Part of a small language model's weights: vocabulary 32000.
Each number is 500 + 25 x the weight over its row's rms, rounded and kept within 0 to 999. Layers, rows and columns count from 0. Numbers have three digits each. The size before them is the row's rms in percent of the matrix's.

# layer 4 MLP down (transposed), 3072x768, rms 0.0295, rows 619-725, columns 256-319
096:461497497523479540454504473503491542486508463472511512482471492497496564515500457488504502577493489511521481470536443494536530542477510506500529497566491502490451530488505537492491552469518486
095:498486479501504536533500531499576488498519530517489529483515478502495531485532496481525440509503462503480458508514509526474519499538490504521452514546524512523526528508490467500490439497492495
100:488533510509477494519513502518471459531525481517478459482512526438479527506465510512464490497518489523542495558462510517493490467504476496520486497512548501521502487509501510471557507486470452
102:460476516506525514476546490508482478483476485525466496473545506484529495457484517476516483535536492488517501470542508497527508474503500539534479474492536536548437488456496526490492508496542530
102:465525538510517520506531530507514497510487528494514466511475506492485439508509479478546489459469489462514460483482470499506491493512529508493502516492516497554472480465493503503487489480489512
094:493475473488507485485501508520433524517487526508554525498519497505484518474389487469512507553486486442486496522492484485492488513473517503519477486475516531513495481463538476519484473476533484
098:532486539472486492475485493503483497469503524506480491484474515495532513508483473494489544478502491474494475465509528496517510507520500517496470530447495467512491478538490494508508495495514483
096:471518486518465470494472497541500498502509485528474544497505449510512493473481496494480513535529474513528492482457489484517546465473541472494510527535461532510479511527480495466485522510493523
099:480498515493532494519522496486520461508495552490532507554496499465536488480482483466485491520486500513551529498455503499506521495482488488505509524471485493513456487495465517490511472517520488
098:478512508521490442485514480506508550511498516501447510508521506519469489561491524513465512518516530489498471405497504515480517508500495507518515519483541493489420483497469503483505493449527511
095:484494528504507550509507495486506449501500477488523507508476458467545505514519516495513508522502547485470533481541477494486513521460489484472501547532503500529434513455509464500523490462522491
103:523491477546514493515494478518520539516530511545502451464493529486498443504528527517488514483485512470523523515473506467507491547523493492527513519548483475441499482486428487525450576493507479
096:510513501507531535511490511488525507511491506500503494430518461517484529520465519487500457527495520521545455462478483497490543500511498557491513512511516539488536439503528512543479525497501496
086:456466455521474510463511507464489515500515468503520527535526497491480513504477513479491515477504500476481516528466511480507505514456504516530482497480468461529569530456471511501522486538554502
100:495511482532456506478544492513477466513504483472445510512453464562507487474471492499528471472485500521481518481484517533502450491523480531516488450484488518507454514511477482492523489497532479
103:536480500546497528499476512480526466503492506471514522529518516471477505538479464494492512478469469526522535472514509484482503495518505536549527472478532521467469473509498486480491509535499520
102:533551511519509512481477512510527489490492501476482530499521500488517528511513481488475492481489519491503471480508508493490500476488524487508498519561516466473476474517517494525519515477553507
098:510552546502539531492474469467489489479487492476505522515493486460513545504486487458517485518465521489471525493508531502530527511465507501442467504493536491523497491495476505538514431524512511
101:477490513506528512497540469481444484521509474487471502476479481459494508525463474504494537522459486534536460483507458560488518469499469510489485482510495481495532479531478494526468506501493505
102:486487481481503512501525515516520500533522507506510505513514481514523511493534507509521538535483514528521507494508498561507494544459497461479487544512496516497509493490519512512517491525503467
089:548448488517475513484452496493471518532480498499533504509501508497530452519493497459530482454483499488482556513534497508528489486483512499533513510499481503486486491475560495474493516489476507
102:448512466481469473470535535488511529480532455490477531486506514498476497487441527504498496490472523525499536467513468448523553495508522514523533477478546482531454498506480494494466521490474535
098:535498491506504467494544510493460488524492511497516528482511457483501520524472451487501522492497485461502479498474513541539506449480482488459536498515456513490463465499498511499534516522496481
094:497491483476489479502487499502525513547540494510462494484513491477512447527491535491462511521492519505479554465482506515480480517522432494510529486486499478462490495483495525474517507544510478
087:494530491507496487496461501480476547495450497444503506514524548485504510490472496506528500473487456492522506477467533491482507470518517506478524492485505499470497535464485528508513522491453534
098:545508487490503537501515462527490481494464505533488489496499505510507508510471497524521519518475456487515495493482491491525446479497510469501458529483525535483522476495500490536456477482497515
095:554480561485531514498471499524495494482520499475472487529517519502518459419469486486493544476510485488527477451548480493469464480488488504468515439434514479477493489475526498464436514514527495
096:510465493502486478534474503563463509494506487476506530516486492484502471500478495519474506467511511524496529476546536509489488506496525449482503474535518503488545490496499513474472494493533486
102:511494500503512482465474499478474523491487527542495487532507498479500505481509525503483485530502483481495476519514482436507525502477546459510484495527443502505506479474504510511484514506527460
098:482508495505512495539523525507485507501527476493496555491459519520480534495466456530506500493434480512519527525485476526507545508543516575479488503454496474517498474488481450470469545464524485
094:485502494460474483515517490500405465498527509519543518483482559524486496501531492451477545504507509461495514497487527523513526521520497499562503545508509471537484488518514453483510488506534513
103:493498475487503513509441536551527525456475499505514471499480528519491507497482504529494461486482538484504529497533533479485538487502499530536526467530527479479499488473492490492478506499500476
101:514487550508523523507493496454485468470482512538493510505449501489505500548544467494538476514442515519488498486494494487480507522514525541495515447486511527551486529489520515512533498522500516
103:531508486508439546476447500495497557508527471513517528473511491491486473475503490522515512522517499496537513523518483505484509510475518453499475543477487541457532509490473508483494533513491471
112:520513501527510541487469514463477500479552482477502495490531488501511494471506486523484488476503511496483483462510493505502562497473462534520468462550467492540479464494505489476474487501476512
102:472553509425509502480516515500498514477528488499503508533515504550479486487507484542475495520497484487497483504501488454471539494513505533487503509519496453505549483538493490472479469478506507
098:478534500493455513498538528509461505534516506511503509494517493512454496505501467504493476471519481507524519521527473507472534504506510537524472489491508524517515488528472502493511457480478430
097:542469510497468493465516545486534558454481488513496519462519535498530467542518513486468538438523509471500464501491497496502493484517516437539513530492500470477494497494451500526487513520508465
107:487501460536515434516473494522488490510482547520530521474484435443471493517499496515480510521510568494506554463492488483539528500455495519481494535459495493496530521503478469469505495477465561
104:544491512534507472532515487511490504490510511483485542489490490475485510527526470485503510507463501524493503557507509503542523510470455540517480541492478475515519471531488468514516494486496494
096:478549478491514486484451470542489455534493473512487468481478472528486511531494479483522529532460491484513479529471553485483515483480484475514520491461497515516494500509530474519485524524511502
102:514515512507525477473491538527501490525509495515503504511533484505482524488550511546474470507548534487501530502520506538465518511476487513532457491495526435518472495493506518495483520513525512
075:538482467496481445485513485477518532491474523484499463512541507461501515515474499497524486506528500510469484502518465596490489504463491497503472487534480492469505515540466459470486514493502520
102:533462520497493425530509525475524526533533534489469525477516494501481526517533494467513471505485491486476487490478494493498494492514471456505529510520490504495472496523447506479534490470506522
097:503480460480452503492516475503525539507488501497517505511559507454532508459477501495496480542529513514488439506460546474512495515502519491469524495500488557492521495511501465494499519492535459
110:478455524491544489445527476471486510523502546528522482492515517547476497536519481491488516503458503479497472521506515471506487518526502506500493502478470492513542490498473533511502493507485510
104:520483471488506504484499491487493520507530488509521498483526555484502539487501477477520521513496509508492507473468486522487512478524505492512500520557487487534480503479480509488523453504467522
102:535506515474466492512541524526522504474482483477501498501535507492458493511505498450506518472515493539516484502459549489538487490510484505526494471470495490485487494482497533491474506506543528
100:498524467562459512520486444506481491490448511535501492462492489502528475512490560478473498527507486501481492478510519470544541482495455504522468513520482525510466521453498499472474501438496531
098:510477487476512485479525489491498468492489529464499464455499555499500493508466541519502474506470526525477443467496498539529476506536505493559485520497466519473466526449526467475512488444512469
102:536494540486520510450501490527498486509552494552447504512488522512490496528525496515516521503442478449527500508554516502556490547490539556518495487518520475491495444469486488545504486519513444
100:526509480525486480549478471491507513503466539463500528512509501503535503509477494514522510511508545503521515517522523495520478492500472503480523464535494521536481501474494473492468501543485508
094:501525493466494504504515517500541490462462488496537488482501493502520524517521494451472487481465538530441500508497505463520494496523532484512527507543503466471451523498505537514475536480512458
103:491523464508517503535488465546484513504474478514507489534498544505484493483480498497522517511493530506497485513496505469476501467502472456516484493467478474518499517495495508511505497497490474
102:513547518462502502499488490517531509473483457526497491486492528509537497517538454515483550474510481509541461466530509487526516497538462450539492569517474501486522452503493520510524502489532508
094:462487494495508547525494526527484548504505486451483510530479507464530497481502531491492527512546526504460464517537509475528419527510499515480543546494423480508538478492534415505503481519494486
098:468507447470488526510485505577530500507485521553475520513553507498515545493550514481482501493492508526482491519542510462541520471480484477478486530499530500509531511536523511507517477490560540
098:442471514459440561471482539526464481453495479480483494570478527493546477501510507495459505472516499516492497491496521499520510469516507544505465503489503497479452504461520454482545535489512508
112:527508531509490484517500516523537524492505540452509490510512489498543505523506463489520494505507476456501512464509466523510493518526475532490489492514503496531502499486492514506502524454542500
112:469487511525499502464511490465518490520465529539498475510518494502484520494516545518518488531536534491478487461467485479532485527463502487470501467501547546511529500546524506513485486525501525
102:519534526522519535481474487559487491492484511470483484493515529468523470554495485503453515485531497522547503512482497477500500510507485511515550518458455496508520477492505509484506477491538456
099:460495494510516512480522494514515533527513574478520526504466518473500509459472526518463514556515514511467521501502519500513519446522493468486484487538500531535501464487472446532492477545492507
098:539517537489517463485517505500490482509475555493483498533471487486494497519462505495514448500480477496485534521526500488473477500480521587528527475516489488488469462476486488509475493542506495
107:497488496497507527480517481513515505493508498491506490484523505483483497487443494530552549534504478493463513456513519546527451544500543503552515560557470498494456459472520510475496452514479529
097:525487523466531512501452487498479498452481454487445470513509548504543496526566481480493487508513459511534513503495511518526485512492484514460504512503534498522537495489486485504537517517497503
100:505458493497490518485493459506471489525494511538476472535496498510491471514529518499449503458494531510515479482491444487527476461496507478502485493482550505513531505461496472507480508496459479
102:492502495534481518512449538467514494511530492502483523507499513509510451491457523511433522473496540513488480493515504467496485459448517522529480468541502466533469454531497503492485508525520489
099:500539489477500494476521547522467475486467467522467487502507488488552503528541549465532514486488522498467525535476528471513511484489537512525477450498445471517505500517514506500507513492461460
100:494451488495483526538518499481510497539492511490525497499494483515491464497493492505520513518453499501452524542480434534480513503500473443477510495508519495527501510531484515464559525511459539
095:500473498515466504534467472493528496503470511513489498505484455491491514490502433500473514504551486501537505493499476465519489501486488500490461484490492536506523505471558491483508540490473476
092:478505503527476475467504501516479497492550503468484533502513535516518494544490482470501517472503485497514483474543502502465495480494449517560493517485493467526488552504541483485493477512512526
098:504494540508472494462531520498483506470502479494525453491497524503502466517515541505503497507520524514471502511472528519512509495467530507495492506483497519543501489481525511469503449513549516
100:489511496521493509530470476469505491528522470541500518454495493519462504471476534535471479490493519510455537485502476510542504512522482480478542538465479513484487515505506491521468481535534484
099:427536487558472488484509516525511507475519487512501508499474478475497505500494499526477473501555509532556537522482458457457471486467515504525505519518512542481524510507449492536495457519458523
104:496453467461440464492519529513526561502479471481484475516457504488507481501529512485473472478518528538511511493520486546495540516551491490462515513488506510509497510484521515500474441523453484
098:503478491515526518470444470529494523496476502471491483511547490478561528507466497493483492509497556530505518487504494494466491529501486443507532473512495509462461514472516458540541508526511516
097:526490486507546525504534503484487552527543459510502478502471491496494513494539532522500510465527528514537489479513512499501516522468487482493528483493516513512464483481502448551472533523477504
101:504530501433514511508540516517485478549522502473493464482492521526461530501507483524534507487491531499502491441524488533525488503495547484510504508532533511548503487471532521509466489510508524
098:532505469493544504522459461532505567455521503493517488478494499503550502479515470464493490480504491513455514535504566528516462506460511513534535462469508506539505538502517484493472486527475484
100:455498509495502503495475509517489462472505523512499527476528527490494545464547507520489476513462506474499480497500490490528506483508484516490518503486462466514512513478520536476553461474523499
099:518479545508506524520489484418483560538490502495541477477494522550513517499467514526498498493490497491496519504505491539504468516566480509515548503514517518492504493529489496484481528490477523
102:504508468498512512491529515498506544496514475536428537505518512494478503493459509520484453512506534490490499479463499525513488481460532551539511505420513513540521515420527468509488496513469515
094:510503492521514541492496503493469511501477512507525498486496488498488512541517493562498496543477511509513494497512517513488512514497491462481547480491503499513509476492534477514526509555522529
097:524514457462492503511438505507441525494487508487460535512496498464529504484471495529508484491512554461476489540483470511497465487457495459495531497539471500503485490511459481513505486508538512
099:487445511494456485432536524517483496514555513507490496551534520514492500487536492535512502519549537495489473447504458511517469504510476527495471499526525528490502528508444469491533471533489489
106:507512512492523517504512502483473517510526509490527491551523526509449515495491453459496514526490481542478549489503529526493471514513495481497471461519506509472480485493527558535523507521534505
095:491489501491520484494530532490527486497499491470479519502531481471510506498478493498487510485479552486499517498521485541497548466524524507509501535475504473497493517492508470457480516451490481
095:455494501464483513507451508466492517472521487478487490563521502546552522521484505484510494508490498524521465531530494463495503529475473520542502500489512504470470462492523484521527477523462526
094:517506463503480562517499486500534506494484470543492505516459490525506525552490491490514555539529537500485460475483479456501512512449490519485475541518522480508496538497472506472491527500498477
097:509503531485505457495502481517504570502493487476494523499492468517477475481465543476475472522510511495540475515548536517501509478508535499504474500449542508501504455479508490484506498502516448
093:520533515498507467501505487483566519495481536465467490482508498472464518484534470514509475482514524480538470497519519538498467496522515492496543522478446490498520486505501536544502530535522498
096:504470536460490480486531514533510507498463522472534508534494508510482476520500483488498489485533476481492511463482485499496532517523504565494486529487491496486522460456474493487494523487505547
099:524457498463481471431496468473540556526431513535455504484503537486538485481492512488493483488471495496527511527475495501475505484491477501460483528513504506509515517509531540479476513500480534
101:475499463512511509488458460477493519484506518504511476531474517496488482511501470488518468474497482486505422500501490507478532459499535497472539500533487492480453517515511516504527488472485478
094:496487497497487494538527462506499526551497504475496552527530501513511457490449491514502512481516547486494471485509517505503499479515531501529485523514463480538472495497513539475471484543514476
092:473478512530484527490470491524461477475501505515475524535498526496493510530561503470479519474501488531468468543480493501488458537508496503505497465458490473474522486521470530557521498524520511
096:493530497502466519568456528501496515467506504510484503453488469509469494493513496503443523528517491504526497452514506535523520509471584548525485513487494473503463558524522499495549475493482511
099:507496533500489504501481481514510505524487535465497500533516513459512450507508475480471527475518469555510496523515489530490502443473495495495530487453522530525499465524499510461510520464530467
104:446535524525484453485490500493479546483514495479467512528498539499507515461505451508494500506501483473489525462439502465480480493495490483528518489476500477514512491484499486485496494540535482
100:503530482536499468512512517467461503483534505547452451519456481520468501488492474470500508461496471496503529494529478516457546519505503478536531498553526484468500496513545498473495490530476514
104:504529503512543452532506501510517460499466511529516506527496512485513511497517482532484530517479519543465505508504496465536519504468486478483461511492501518493518532522528500482478535529479497
098:504521450486484468512497534507510442537516462552548487496525492561458493517530518499518495487508566522503507495479494481466483486497520468522481485500455495503468441483458507551493514578463538
100:475474459490478477496519527489511471514464484506475489529475466484433496487477549493475496477487466499500478484483513540478493515464523462505533475528488467499518514490463510499470503497533486
100:457512535479484456489515505527504504498525494493490494517509538480516498532523495523535490469518539517473501526507424470456515508479504572524532528519508516518463492484492544494521483511524547
094:503516532477496508490486546520478510493526488509555489460544485474512505482505527492518562497483490529555475494467480475519461490529494470514473491508467533499451533499499473506515474504503511
110:505488489491482452488557499467483564510499449470512510474475492468520517508483480506504567498480495460541518511504531541501464500496478507480553479474519498464528455516476486523567465479523541
098:535492534487456512474497494526494556519509484525513498477481529483488458531507566494507499476528483496510472470554474506509487524467495489522483496493487488485526506558509493471517474522499490
# layer 4 MLP up, 3072x768, rms 0.0295, rows 620-726, columns 256-319
103:501499502525479502476483505537529513534527525492508503505472505535516537443439494519509532496552520494475551484461491523520502517522513511550524500521494497532493505546495497515494508502524500
110:489495499510515515471474473510511483483479528508490533465495449538462474486474448534525486511502469512450467482480535452548526491501482501457502470480455509480489481501532486490474500543537508
103:483476543497517510484490511499483498460492502504517496501487476494553508485475517490498501500524531557571530523485469483500488489489519524478445468497482494525504492515464507445490494497509497
103:523514488491463483554476513509528513465522508478476578465531537547482552529516498474521481529495497473503434543472477523524542510493521503478498520506525494516509548505504494498485490481475491
093:542523467483550526528511529466513492477509507486464500466499489453469498508492514544464517469518548517487486514533499457532468484516507484478495466463501528520493494515526515484484515517499470
103:513481538472480500496508515494469487515430523507507455498521489487528546494530512481553491538479487471508466509474537538449506532493491500519500514504481532450476530469465444509508477521511476
098:501475507466499505463483502531463514485437500523510479514505501482465491484494487496564515501461493497530483506481475535483460482542499524511512481514510475483474513479476508533509483484521542
094:519484492493498523487470493544485507545543501466500574544491518521523556505509520503522535464479542479492523514476489519512463501533516491535546477509495477467520498481492448477465479495417515
092:532512543483467486502485483522494454503532466523516486453473475465504499517502510456504482529520515518490472491500544516513526513535468489484537525490477443484518460479511530495513505525490480
098:493502513479537490505486505485509517472543502518451501461482436487553479513559462488458472524464513506487492489505518477494497464480555521525498494469496527445511513522507471486520493508485527
103:520513520454510485486500548479476468499511473475515509542477493502525542512511490477524496541529543520500510547523526528523478477506529530519518448509498462506448520514492436477536501548543503
095:447468502521495479485499522491494498472466499526521488491488552498521477476480474473517493505497466524553524517530523524518487527553531503489499510472463462553506508494507498507568507525527471
086:515557481497484477497523496479533509537518496462435470494485532475486513542465520534472484483522507488478515518489490462519497473476528493464491484506489459543511486510518474505531520504457523
098:483452476537501529476523514502488561524474536504552489488533511477568469487527485524463538479540495468499524449498519513501504451512496460506497472550489518466477471456494489494454532510498516
096:422466474523517468477487493519479455524472436513478489484481524531458492487529485479503475497466497520540499486493536496464482507470481497499517441449505516497506512451458543511504510483513520
095:484516529516509493446503496459511456459480547460520481486498519513499467542481491480480516508519545502514500549485504454521501527489491483523502503498473494499477484468469479517507512484483511
104:498460490491503502514503515528435463532469470510504521477507534508481533487439497505519483529507526497550486489465510501462530509484442541511498484538519474509490495499499504438505501502497484
107:507518483477488480534490598490485512517479532477476497483562474509473484554507497501495440504472479494507498471496484490512474520508514492477480521526519508511522462495496478496471507494536485
104:467507515513511517470518454512450469512522504532478509520498468507512471459481496526478483451545496501540497506526507461483507520506510488534450445487503478515541503445527528527524478481516527
087:519581472554514498509483501479521510485502518499526510529500510500484527549490518516493522558471446484477492525504491516529477532480476491465490510513482506443505511524484516440525458520558480
107:507484479472520533524514483507468532496490493478497464465537513489535491483476490489491483512541476489516493508485542504506516496540485491452473504485494507457498506524515485494492507488528566
102:500480498484479482447473523474500495449514456511578497479497533504492483476495501479532476536468529480487502463486529473487492547514460513494521464502490481462489471473471519465480478495467496
094:474528538499505486502563511532510511445502502545503498536457494502488536501486433543490506480503470451531499482511495494532520466486497484494543462483478515468522476510507528551513546474488510
091:532496498490477496541487512515469497531511509500512505547475489489486521424504493497494487511498509483536530502492490510478485504533544503533513476562517474520508524476485462494516508507470529
096:528533492467489423476528503543524500518528495499487499486501508504462413538521504483498502470549520497527478533512494515507500491500522525487525478520508457506510471512530508527457479472514521
102:486518531521537501506493488451496517516528505508437521503466500516483542520489473480478479520496489528540508472510453471529476514511510445510490538517506499514497521511457518498538498474512474
092:509491559480503489459525489504488549501513486506512480461508505528484520507476508505505513477521495543487456522477519477491520479479526557532555522480497536539484511501494468501490521475505511
099:486531499532479450519519513502497512519487518493508460478529520488459513494519537479483506483513521479520479564480517518478518481532538491461518524489522507549499508482525495492522465508496535
099:506510479526498466538509492492478501520469527487488448491466534474492481477533496530528486510491476463454515508448487521509497481535438500474528515468527461498509462488488503488492449500515508
098:571488500490483523482483469489483495511518530512511492472488497547521539512452508487511488509495507465487509511491500529518509494474491487530509507566496486500458446501494515513490492516496532
103:503502517495514494471519535529498500532484475453503504509464511462511484482490493459489557516487501511445524514453513529505461539520525515516487521505483481497552494523476479474479493481537498
098:520480482539490485515523483519489502500510499483501493502514488509485496468453506512465527513499518511520474515496532460492501504518470495516523539518475477478505500485515464533451549506523515
104:464480488494480532475540467508541506498507488439499496507509493512503532477482525509490471492500513516497525518512510463532486520519480479530488511515519504496530488519468488491493488517538498
109:490495571490572521485514521473468525521528522530495473501503465479482499503523587536483535501500474498533469489489488530483521499473493477521529480495431542485502512545486511499460501498542498
099:535523521484462511418479505471505456502512481480512501534495519506563507503519515516498499503542485467520509488502506523462510495526478511464475544471506498516519483512526518515499491496481501
102:534538497536489499509483515540510512481522497547520493486462516460523514499477492492487517494468511527483477491475490502467510517477485491515546513534459493506522460504539513493526479529510514
100:490528529487477532436530495486494530459490488473481517493514480504504521481512483510467491527507487509498513512503522483501443495509531493485491490542518495554495537509505499530498488497535473
105:480481508482495534521526516477529518496550488537502498536480492488494495520498545484442508461494486472497521482518515493518487532482513498523533514498505477499492540518482489482515491481518527
106:487491505462540491494509498510533477453478542527522451456517484463525494482499541520508536503547468510476472489550481522492514488495515476503515495413470505493510484489507529550508525530460542
095:468474516481468528494517497516502529463446509484499481538500505524562521466476532562481528523521491539545466496481511499529539522488503505531495478455488556542501495492542499459488493504512450
105:475534522464521531516492457530507501479492491540494492525474531513486509546516494515541481510464501501489485477490503467470467543482463509499480501514495519522525534520574494526449520512492519
085:506522512467474517521537486518449454479520521496465512511484497503491511457466480504514554495492467467542537454503525461496484507510491517513494478512540487537485450503514541481459462536431485
097:515502530482452485528525505515496520518490502460554464517495508514469536560506518504500483505500513462516476529516497472525544510518523545511453533521514505546471520504494518478470537544512493
095:525475487534521487541495499520482486527509512507483486475519459486488493489513511481517573482488481513481486523494544507477489497511451496499508490489531511502502498534552468475496497526483493
104:453537476518519532470492550476531502487518534506486445526491499475528495471477492495529475478517473524514537510537475490503518506472512504529488525471479522525499503482496491500483538479493490
100:472479515467503534483497485539514488501483468499486523474511575462486511467508529519508485529504559495493445450538545483479522503511501526508497484468500474493516485500555530482464480509519485
105:478479507480510541489505533482515496484538511531487470528513467528452490468484526478487503466505502479504508488468506489475490507480524490538485512498480461513460505503469527488503467487503514
101:526447529529486506500471497478465505494513495540477502526507502507498513500528501504511561502520463513484501519476514501512441490524472488547518466476497493470527465491486463517547484520497490
100:517489551578503507531489527494454500500524524488509460498480466448495496508533485501474477508512474452517523502502517485480477512512464503502477477509500519517528464462467507496478505540490545
100:499490501503490483462452488490453494531456539486473514532497492473514443533492498466519473470530484513519482523480473493522520465483495478482467505496476509503470509549507470488530460482522545
099:548513473521534555507488512493525504511465501551548469480475508484525490514483480504489463499516513478450495524525504478512490500507539504462472504532535539516479520498498495479524470487516472
097:497507496523511528468469482487503533496482562461539467521519499494544502498506519525529473478480480505541490543474532484515497546486484490483503513470489540467537462506506522556504504478496499
095:485521506476529458518497498470473552549497515527531494452525479504512473521506511487494481485496516507530483479518516474484469477544493473486505475482510482461492500545508496487501498515509538
103:496497461498505475495508522479508476538459489526526529520525446465447499480492501517483492473501505507508470442496476504510501496468517537484495482482559521478509501506494492490504495492463511
097:513518534502481515507490486509485468483507488467514426532527510515511494531499486511517506523513484517519516503451496523517473483515515463470478498468501530499530541483504524505491455515494520
102:510481519503477471468477493477491471526424503448520511504481514521498463458478520519496489554496524504520431522471534470488475450523562520469548490524511511528481523479506520449525502456477502
097:499429476512483498473523512542495504515543503508471485467468508460557528478504515504486493500540504491437486499476489483549492536517486514518526485481528483504521494520505556507484535524503459
114:505515500497533512484497532530486504475510510452524466511518543500506522516500445488521445493518490474499505491476447522533505499469545505487544522523455539462489483534494497534507531477519523
106:464514502524510529500509483494497467474469496495557499522517442491489477508456453482516541459503522524505534452467477484463468542520457502532522497491495488491498508467532463538492513510514500
099:505523537491522499504502478502518489476475520496515492461495551525462497493529467503483494462488561484494467496485504536496554495511506516522524528471542458490465503503493500484515535499471518
093:509482482508554520521478500530467489487507500523489481499494534527495502524481480498525490497487524503525502476521488476499495512521520477491505537506526437496507500477518521508497466495474489
097:478493500434500486478536522503493512517498525503498509521506438504508488543469496522451495542465471492528481473517505558460463480473532491489494479496517528504458500506567528512513542514477459
103:548507522545500476493510519491464447501480478501502515494512486527496527478521516439466457516480508471485542516481535500511458509479529519519477509540486512483481463523460541545516558541539506
091:512515547519481507490435489504523492480477518489482500471513547474485526475461490532477497494454491485504490459500493519501537511514512498531460501475483491484447505530501498537471482488503476
104:527505486523557494512535541519513481493537504496491478487465453491466471496494498461517478480502515524507506513474515467555497490502511528473491497515483510476466532532521508486499505474521507
099:503500479471520471524519531481500494523473524529500492501498484530468493484545492511532518511499447475525527468499509467515503529487501501513445465459481497452513511499495524496519495496524501
102:454478500539484500543473476493502477489465512477484465487560546515525542501522512484452490490479505487541513494520510528485476446480541449517517476517509470486483487437495490499505496519513527
101:466498485530499440479449521526510536497530499519511473493489514526520508462481537510524504513513522488517470506510519499514560473513520502512496493492513507449541470505511480511432472515496455
102:552510532495546470450519507502457474461462470491517503484486505461520463515511530517512488487483481478485522514542488520513477496458554482464548475505494507491525512511428500519470513533542474
099:527503532510459532512493485511499508553529515535486493445479515487512528493497491524561496468429543508470540449501522481507488470530496465487470494478541491510518473521459464485503502466511489
094:464479492534482532481489515472500528541490478511512457507556504530473488484496515511462493483496518503522523490517493483507478497522536494509476476502491539517480487531487484482518507486523465
102:516480487484470511512522483470527495485490476533494463488520497515539497499501491459518503511504488472475515499474491479469462480513528483515500470493462471492519482501493537463508464455506540
100:463539491473472549519514521462484512477469472493487515480499502508470440472518487560513479495506464479464517508484507495491476476491512502499495517503478516525507424498488521520490492500432476
106:523483534473494515502496524500462514516511514533556527519471476516539486474502504483503513535464460486513486479506553451480519506487460507499489500506542519474519494482484513479491510528505497
097:500559497521501519522499454557488483505504510520540497493491482527505460488516469508496477487472509470481514486480522453462500509484543482515519534522483462509500574553550522496497515490464474
100:540509497530517517495515507491484560524470531478481502501525499510533470455516477480506531484467482495542504486501488524490481522468531527507506527508487486515492521513487499537551496494462560
103:531515471467505556522515501478509466531463486432495503476533516463504497498488504544495467484501521525493463527496479462467491480518506463468496457469437550495463506492460508494512501499515515
099:495486540493518531499511456487502502491481515524480486501504505504454489494500510487527471530515498513541470510478501480506504490501516523505529513483483497498539478451467502518478531512481539
101:503490490510505502510492519520526546526514482527532530485501476464461476449464492526482481513498502500483507513503530523458517454466484496492510496491454518491534507502472490529504487479520473
099:500524461455532494496519491488500481541508509521518463498489490508512462473550506461483519492523509504462511523511522492464489501487516530506519522489501512468505489548535494486523544535480503
101:421489499467535480491558515474552504492545536517511484490469520466502505478486523522532540502480497480479493523486495499469515489497487505506513497516525504489515478475499470470463517516496487
103:535496496472482485496510476519490467514555477502498492532520495477504522540459535486485497468532488472510510486498494505483504517467550504498515488529583489470469448465476483473527496452567480
098:522516513474466510533523479499521463507478460511506426461502461486498489509496504525526518507484482531535515467506538485482530468507472517543455492491509517521502508519496494512491532510472510
095:518556497484490517486495494501466461515494504500519478502469511495500508513511477495495528467476504484498531511448474497503545527493520502544526495500475498515543465500499493501502499535459486
105:533488499505518496512506535550512520518487532516486502502486531492525497473456554451481508469519496563501528509521490522511544498504532516450478486479530555495518495472455514465483463524523487
095:476469493455539535509485497470489482506507465459490464499481516534524472511471522515487540484493474518503470541525544517507478508473513540558501497494539550495502479498443460495469533547495453
099:472513468465500489489487478451534567522542538539503487463491516480500467478520510561469519480497525491493505505485507529480448479491505451538500494470537483463512534463470524476506499475461505
100:495517505477491482500524513497490478497512538478494498526490519489494490536510505503466521527496488530506483502478495509483460521507460494493518475508507481457521486460519461506509474498503565
099:517471541480498544512514462479518467524520502495532481484511496544499474520530489474537460488494498471518495479490514525476503473507493495478539478484517495505483493490517503582484516517470521
098:490490521525473507484523512482516509483514481475535463501489501497524525464543524502427485492466527510514526462518523523508515522491476500504512539531518478547488474495538481499528470469538496
099:549536466508497514545490479508519467484479532478471493538476487473496487457451534484531534499516472528486515541494537503514489494467543497530498515498514472484516451493478479488539480486481548
104:549492523490501446444512533477474486450534506529468503498513494514469484487515494496503506527476459535461494487489503471503508492517541515510493494458492485485488519498534507503544476486524515
101:477527497461486512488542500496532516474528473457496523458482517473462471458517504555509481501502546518472489567527524488479490544482503509505507466535469520476525505531514541496459511496507527
095:501493558476484488482506503551516496507479545490483500486505510525489522490498492480484502537494438487454519534524468517495511498468504513495503527527513521436506488468475546541505515498491514
096:504522508478463535496473534495515499542496461469546452483477455505515531502491512486510546524530503504485493483505551554501486489473495513534468492560518512516520488474470497516554484546512465
100:473505472479541508483511497527462492496485509487531513462491514507463476522508489463547496502496459474535500516504477466511494535491501507443511517479490534498531468513525523469451455509512461
095:509527439451529497511520512464472503520500526528518496541494507523519521495475560473522521512489476523500517533497496504488494522534486511537522495536488492454481495497480541551466513545472552
106:531474493495509511483523473477502517516497511527518476498485481457486519515500493542545475497459489490555519506470510517480484498446495483486452497517483464571521483531521507451439504508488501
103:509573509506473547501484485498501494465533488488526492470516539548522521498459462496510472488444437517496494525511489547501478504511496510480462504486529502514505531499524508519536498559467503
098:502548486583493487498471509484511460525461462505543512502494490497474530506531438494513472490477531488480493475488481487478461461478505521484514489465515547490510500520505526484519526491503524
104:518509520546480493503502489508511544469511474513476544481498483506523513502470448461523516504522516539451509486512489474479491517483532529454490509527495489477491467546514558502493527471509513
095:482522519521489507490504498487488509518499480496524506467497526541499452437513454471493509521457532538462480499525513454493454531512492545532524480455482512446493470517469542553476450558456502
098:462476504524489501521492499523500461446521471524519483528549462468519496474518511505500486554563479542508476463481479518498459498483526436497493459533517489479494519493472537507471470528522508
094:473448491466487507485504466486514454491529540511476495496503497538477500467463466484502541511456485521479492504505521465493502496549527498499557524508497515501535469469527509481481490478518517
107:473489516484480501519492512521458472492500514513517526500483503497471523507542469509504524535526514513492493497501502474455531509471505527523562512519504501480493460502511483468521531513477520
094:525446492547520504474560545524497511479494478497511476537526475500530554505497487523490494542469465498476472489546492517480531500542514516483485521513460543511493563487495495514516488459508506
104:514488504526489523495488465500508506539499488539520516460492501492499516523544545474518490504478522454509501516484505503453519536479475501498507496513497498490496490482504475478508504515520513